Each number is 50 + 15 x the weight over its row's rms, rounded and kept within 0 to 99. Layers, rows and columns count from 0. The size before them is the row's rms in percent of the matrix's.

# layer 6 attention query, 128x160, rms 0.119, rows 0-13,64-77, columns 0-79
092:50 32 84 54 44 45 65 50 44 58 61 43 40 31 47 78 56 57 45 66 52 73 31 49 95 39 43 55 37 37 47 34 49 62 34 61 41 44 47 63 41 35 39 45 67 41 39 45 67 48 20 59 10 67 38 32 57 51 70 30 41 39 37 64 30 47 40 60 28 48 51 54 73 66 47 43 34 76 99 65
104:75 53 61 33 15 56 65 61 66 40 49 54 38 42 60 51 56 67 56 69 77 58 49 67 72 33 73 27 57 27 41 48 54 33 50 74 50 37 25 45 44 45 41 14 63 65 52 74 50 42 56 29 67 59 43 48 32 49 62 49 49 79 54 50 26 29 19 50 46 54 43 66 88 23 51 40 34 59 67 68
074:49 32 44 48 70 37 84 62 26 48 39 59 20 33 50 63 29 79 24 48 38 43 45 67 60 46 30 52 25 38 52 31 30 85 63 69 43 57 35 36 19 37 49 39 51 34 43 44 35 44 44 72 54 41 40 42 74 52 60 55 45 32 35 56 46 46 32 40 36 37 52 67 44 75 59 56 45 41 72 64
069:36 64 53 44 47 46 49 26 33 32 69 39 41 56 61 57 50 45 95 17 72 60 66 66 35 35 74 61 63 54 45 12 47 45 64 42 36 30 88 64 40 36 54 64 65 43 65 20 44 30 33 47 57 49 53 20 52 61 46 46 54 23 27 32 46 53 63 22 33 39 79 61 47 59 33 43 52 49 72 58
068:51 77 53 64 40 67 44 34 87 59 41 65 50 46 36 45 65 35 50 68 83 77 23 42 62 49 37 42 63 54 56 78 64 25 55 50 55 54 45 36 49 68 40 59 50 55 57 31 52 86 56 22 45 35 49 29 67 56 45 47 27 47 71 39 41 53 63 90 50 34 64 32 45 29 66 35 35 63 31 41
088:70 47 70 32 51 59 81 64 54 60 38 51 37 44 41 60 69 65 56 68 73 67 50 57 49 44 39 33 38 48 49 48 49 52 31 86 60 38 36 42 59 34 54 29 58 57 58 44 62 32 79 62 60 63 53 26 40 41 67 50 55 50 60 64 30 44 33 49 33 51 21 89 88 55 41 39 44 39 74 51
102:45 69 49 64 46 56 44 45 75 69 56 59 52 47 39 56 58 45 34 58 51 55 24 29 74 65 40 47 71 73 61 80 48 46 47 59 62 54 35 43 64 56 47 64 22 63 38 55 59 74 52 21 35 04 41 45 57 82 35 44 27 59 61 53 45 61 66 94 57 47 57 36 32 46 91 51 55 22 06 40
097:42 39 62 72 69 47 59 66 45 55 46 48 53 54 47 36 27 50 51 40 53 42 33 36 68 52 16 54 32 75 64 51 19 58 70 68 56 66 42 42 49 50 49 51 28 46 49 31 38 49 70 66 48 48 61 50 83 64 87 98 45 16 53 36 60 54 59 63 52 33 61 27 21 56 78 50 43 49 46 47
109:35 53 56 41 17 64 51 53 60 58 43 54 35 44 45 55 63 57 61 56 80 84 46 53 80 62 52 36 54 37 33 58 32 33 72 83 63 50 48 50 58 46 19 35 70 58 51 10 72 64 64 19 38 35 29 37 59 41 51 54 42 49 54 49 48 19 41 72 16 40 49 37 54 37 49 45 15 67 58 50
072:67 45 30 30 56 37 72 60 30 28 61 33 41 46 55 47 34 57 58 48 46 51 68 51 52 11 58 26 54 53 35 20 68 42 12 50 47 31 23 49 27 21 54 30 64 54 35 50 47 26 54 55 71 76 15 50 26 58 46 35 58 75 60 48 29 35 47 27 48 71 44 60 54 57 22 67 46 47 66 49
085:60 42 67 62 35 86 64 60 46 58 36 42 52 41 42 59 28 50 21 58 48 24 41 33 46 59 42 58 05 54 56 81 38 54 44 94 40 66 35 46 38 43 31 52 41 51 52 55 79 50 60 33 37 62 66 47 65 57 57 56 24 24 46 47 25 48 29 56 48 23 55 39 65 55 87 37 76 47 67 38
086:56 44 41 24 59 38 68 49 31 34 51 14 61 62 50 45 22 53 56 58 25 47 49 45 40 41 46 68 27 09 37 32 63 42 61 45 49 31 65 35 33 30 37 41 68 36 67 43 50 33 49 62 61 71 36 62 50 42 70 51 68 30 51 43 59 53 46 12 28 50 81 46 62 68 38 51 59 80 60 60
108:48 62 39 49 42 74 48 42 62 43 47 49 57 38 49 66 58 49 53 63 58 72 30 64 61 83 52 51 57 38 22 56 35 30 76 64 53 31 36 47 37 39 16 46 61 55 35 36 59 46 31 13 00 24 16 48 49 56 56 50 52 60 87 53 49 44 35 77 49 51 68 37 60 34 62 54 42 61 52 31
069:33 63 26 31 58 42 78 90 50 40 63 46 50 51 58 37 43 59 56 68 44 61 52 50 67 34 27 39 67 39 37 28 34 96 57 57 48 56 29 11 41 36 56 38 83 40 48 34 14 40 49 59 56 41 73 68 52 41 67 57 49 79 51 33 62 17 51 46 50 50 50 23 41 67 49 41 53 50 45 70
108:46 51 35 45 50 65 41 45 47 71 66 53 56 14 37 61 59 69 41 49 54 48 00 65 57 58 29 51 30 53 50 63 40 77 58 77 61 72 39 24 54 47 34 43 19 39 36 38 76 74 47 49 39 24 50 09 67 48 58 52 53 52 46 36 45 43 54 99 48 47 57 58 33 64 71 44 29 39 59 46
101:48 53 68 32 40 62 56 67 47 63 47 77 45 38 48 54 39 73 26 57 65 41 36 58 79 60 30 65 38 42 47 61 09 61 60 69 45 50 40 48 41 52 21 18 47 64 41 51 70 48 52 36 39 47 57 29 80 32 67 75 50 55 47 44 42 40 37 52 22 29 55 43 73 46 76 41 37 48 69 67
101:65 48 74 47 32 73 66 70 67 63 46 54 18 51 39 64 68 56 44 74 77 70 24 41 51 58 31 22 68 32 27 50 58 44 27 67 53 56 41 31 57 33 59 38 36 50 50 45 59 66 58 53 48 35 35 46 59 60 53 46 37 56 77 63 33 35 27 86 43 31 46 64 58 53 51 43 34 52 58 69
098:38 39 43 38 75 36 48 39 52 26 41 39 45 63 50 47 27 48 58 42 43 33 70 54 22 43 46 62 28 39 43 39 53 66 73 34 32 35 59 51 53 46 55 83 46 44 80 47 23 31 40 57 51 43 61 65 43 38 35 70 61 52 26 35 41 57 70 11 50 58 57 52 33 73 42 49 68 62 45 33
066:60 60 47 54 55 42 44 45 45 44 54 32 62 64 62 44 39 50 55 41 56 47 82 78 37 33 55 60 31 73 63 64 45 53 75 32 38 22 71 53 23 62 42 54 78 49 63 36 46 09 51 54 63 70 52 49 57 39 40 43 39 57 17 47 72 65 50 36 54 48 69 45 48 19 56 45 67 56 29 33
098:64 54 60 37 30 68 53 65 54 69 59 70 29 57 42 57 71 72 39 67 70 66 19 52 65 48 29 43 56 49 51 57 39 41 51 62 51 56 38 19 65 41 32 36 37 68 33 24 78 75 53 43 42 35 42 26 66 44 51 47 49 61 67 50 37 31 39 82 47 41 51 54 72 40 92 56 29 51 68 55
085:53 66 51 70 39 54 41 61 64 57 45 38 29 51 42 48 65 58 56 65 86 83 63 65 32 42 58 21 43 71 27 58 64 33 59 49 35 36 45 39 80 45 22 51 68 58 38 45 40 53 61 35 43 37 63 55 74 65 58 40 45 39 67 41 30 45 67 75 37 48 78 44 65 25 82 34 50 67 43 60
076:58 55 60 36 33 60 52 41 71 49 18 43 23 40 29 49 56 53 44 69 58 42 28 52 55 28 26 39 45 39 07 65 51 44 30 62 34 49 45 35 49 44 38 34 48 65 38 48 53 53 48 65 47 48 50 49 38 66 45 37 41 59 52 44 19 39 57 61 60 38 37 65 37 48 50 55 51 45 47 48
074:46 70 51 66 34 50 27 54 58 67 26 81 31 59 27 74 43 55 33 54 66 70 34 43 60 72 35 36 36 62 31 61 47 59 55 63 41 66 44 28 47 51 44 37 46 50 40 48 66 62 76 49 48 35 59 34 68 54 41 66 22 55 29 67 36 57 51 62 56 46 86 27 70 33 95 47 43 53 48 32
075:45 55 59 49 36 63 63 57 44 64 60 81 42 50 51 51 66 23 20 57 70 78 38 54 75 69 59 39 84 30 44 43 59 30 41 70 66 53 58 35 76 47 54 65 15 61 14 32 51 65 76 38 43 14 43 44 46 70 50 51 57 44 69 42 63 30 60 65 40 59 39 39 69 56 66 64 37 63 61 36
077:60 53 42 39 30 69 62 68 60 73 50 74 24 70 46 61 43 66 68 72 62 45 42 31 49 15 48 35 42 32 63 57 61 34 23 69 55 68 50 60 46 39 42 43 24 65 39 56 43 58 59 52 52 41 39 62 37 70 62 34 50 65 60 56 42 56 20 38 50 40 52 78 63 49 67 70 62 16 42 45
085:53 51 52 41 55 53 48 22 49 45 45 43 69 65 67 53 26 37 39 66 25 22 57 40 48 63 30 38 49 65 58 48 51 51 32 35 48 52 47 52 11 77 76 53 24 30 46 58 38 34 29 65 29 55 46 64 23 43 39 56 23 80 38 62 74 69 27 45 62 59 45 26 21 45 39 80 62 24 43 34
093:55 57 56 49 35 59 22 40 65 68 50 88 66 55 31 46 56 43 31 51 68 51 31 43 63 80 55 36 60 64 53 81 28 42 34 60 63 28 39 49 57 58 37 49 00 62 29 49 63 40 48 20 33 42 54 45 58 76 53 58 33 52 64 63 40 53 70 57 64 48 64 27 65 33 74 65 25 40 41 39
074:57 75 86 37 39 46 67 35 70 51 25 63 37 55 56 56 32 53 34 38 59 70 63 71 90 45 34 26 79 59 46 53 16 24 40 65 37 48 59 33 62 80 49 68 35 65 43 33 62 44 57 65 50 27 64 58 68 51 56 66 36 43 50 37 32 29 50 52 16 49 70 37 74 49 73 58 45 66 49 68
# layer 6 attention key, 64x160, rms 0.107, rows 0-12, columns 0-79
082:47 32 51 61 54 45 56 71 46 50 32 49 49 86 35 23 39 58 44 42 34 49 51 52 25 53 31 59 48 52 52 42 45 74 32 47 26 54 36 36 63 73 48 68 34 43 47 59 67 43 65 36 59 61 60 49 68 25 64 46 53 59 51 56 82 55 99 33 68 22 62 34 67 72 45 39 71 30 62 44
130:56 47 49 54 49 56 76 53 27 67 35 34 37 35 46 58 27 63 32 44 56 61 20 53 53 51 32 62 30 54 57 59 39 70 57 59 41 53 21 53 49 24 26 42 38 56 60 47 72 43 43 40 35 38 56 09 77 52 52 54 44 64 44 37 36 51 33 72 33 01 78 54 54 55 59 28 34 58 46 60
146:64 46 64 45 27 78 44 71 71 68 52 72 46 46 35 45 54 73 39 54 57 52 34 40 78 61 39 48 55 58 42 64 47 43 44 62 44 80 47 53 59 47 30 16 42 61 33 50 77 79 71 37 38 58 35 32 59 64 80 34 47 60 66 43 52 26 38 63 38 33 34 57 58 26 63 37 39 49 68 81
086:36 55 58 50 31 65 72 44 59 62 43 46 45 49 47 47 43 45 32 36 76 65 44 79 60 76 44 21 63 51 67 74 50 43 50 66 36 37 26 38 56 19 36 53 55 59 62 39 47 66 58 35 43 40 66 47 59 45 42 67 34 54 71 59 44 45 32 80 40 28 44 30 61 64 60 36 29 70 45 52
157:42 36 43 50 74 22 31 26 16 39 51 47 68 60 55 38 41 43 70 23 24 29 57 44 41 37 51 55 42 59 54 49 38 59 38 23 61 45 63 68 48 64 66 63 51 34 57 66 43 30 27 55 71 57 62 76 38 31 33 45 53 55 31 48 64 63 65 33 69 66 58 42 29 54 26 61 68 49 38 31
090:55 55 68 41 44 47 66 62 54 46 34 52 44 33 67 50 23 58 50 60 65 79 27 66 74 18 45 36 51 54 21 49 42 64 46 44 46 48 28 52 40 34 52 24 56 83 51 65 71 29 50 45 55 55 44 26 66 41 44 52 43 66 66 30 42 39 47 76 20 26 93 52 67 32 53 18 40 55 48 74
093:43 47 35 60 51 73 17 64 66 54 84 55 65 39 44 57 60 52 53 64 56 55 36 58 65 52 67 65 47 32 52 47 60 46 46 84 51 80 70 59 69 26 51 35 53 35 41 29 71 68 59 51 19 49 19 47 63 78 61 44 36 58 54 62 53 27 53 55 55 75 30 56 56 41 32 62 48 62 88 62
108:58 70 45 44 29 60 56 52 67 59 43 72 25 41 22 51 37 74 58 33 48 61 35 48 68 54 40 49 83 75 22 56 32 47 29 50 11 42 39 48 74 32 55 39 34 58 38 52 63 51 48 23 43 35 33 40 57 35 37 65 60 53 68 47 58 38 51 58 26 28 44 54 42 22 58 44 52 65 51 74
087:72 49 67 53 51 63 77 37 22 33 20 38 39 60 44 69 41 75 57 58 34 55 34 32 39 34 42 36 26 62 31 63 26 65 19 46 11 44 59 69 48 59 49 40 56 56 68 64 68 37 33 52 38 64 62 42 50 43 65 41 53 66 51 70 36 47 53 46 51 19 59 49 62 41 35 19 58 62 64 45
114:50 59 38 35 33 76 74 61 79 61 52 82 23 35 41 61 63 64 32 72 66 66 34 53 72 67 38 46 68 52 50 46 41 58 54 49 39 62 23 34 54 33 29 27 52 74 45 18 60 62 47 40 39 23 43 36 78 60 61 62 48 33 60 51 34 18 39 71 33 41 34 59 55 42 70 39 29 53 46 65
123:69 30 57 51 38 68 68 67 59 54 31 62 31 54 54 53 53 56 65 30 57 53 39 62 61 65 63 40 67 50 46 57 50 34 27 53 41 73 32 51 78 42 39 45 69 44 49 38 42 42 71 46 35 38 43 39 52 57 51 43 64 76 47 65 60 38 62 58 55 24 29 65 55 60 44 34 38 48 66 70
099:57 51 53 60 65 64 52 45 47 47 20 49 47 82 19 82 65 65 40 37 45 40 74 41 33 54 58 31 17 62 65 67 75 50 32 54 38 41 36 75 67 63 49 67 60 48 53 73 34 24 57 32 65 76 79 43 34 38 42 47 47 47 37 66 23 50 31 45 77 29 32 57 64 53 60 53 72 26 47 57
108:48 29 54 65 23 74 60 33 31 63 37 50 40 50 19 74 76 56 26 57 38 38 53 41 53 50 57 41 26 58 47 65 47 44 65 68 22 66 46 59 56 41 30 38 43 60 51 40 64 54 64 33 23 45 49 35 84 54 42 37 26 73 29 56 32 44 35 75 51 27 36 46 78 41 58 40 46 50 59 64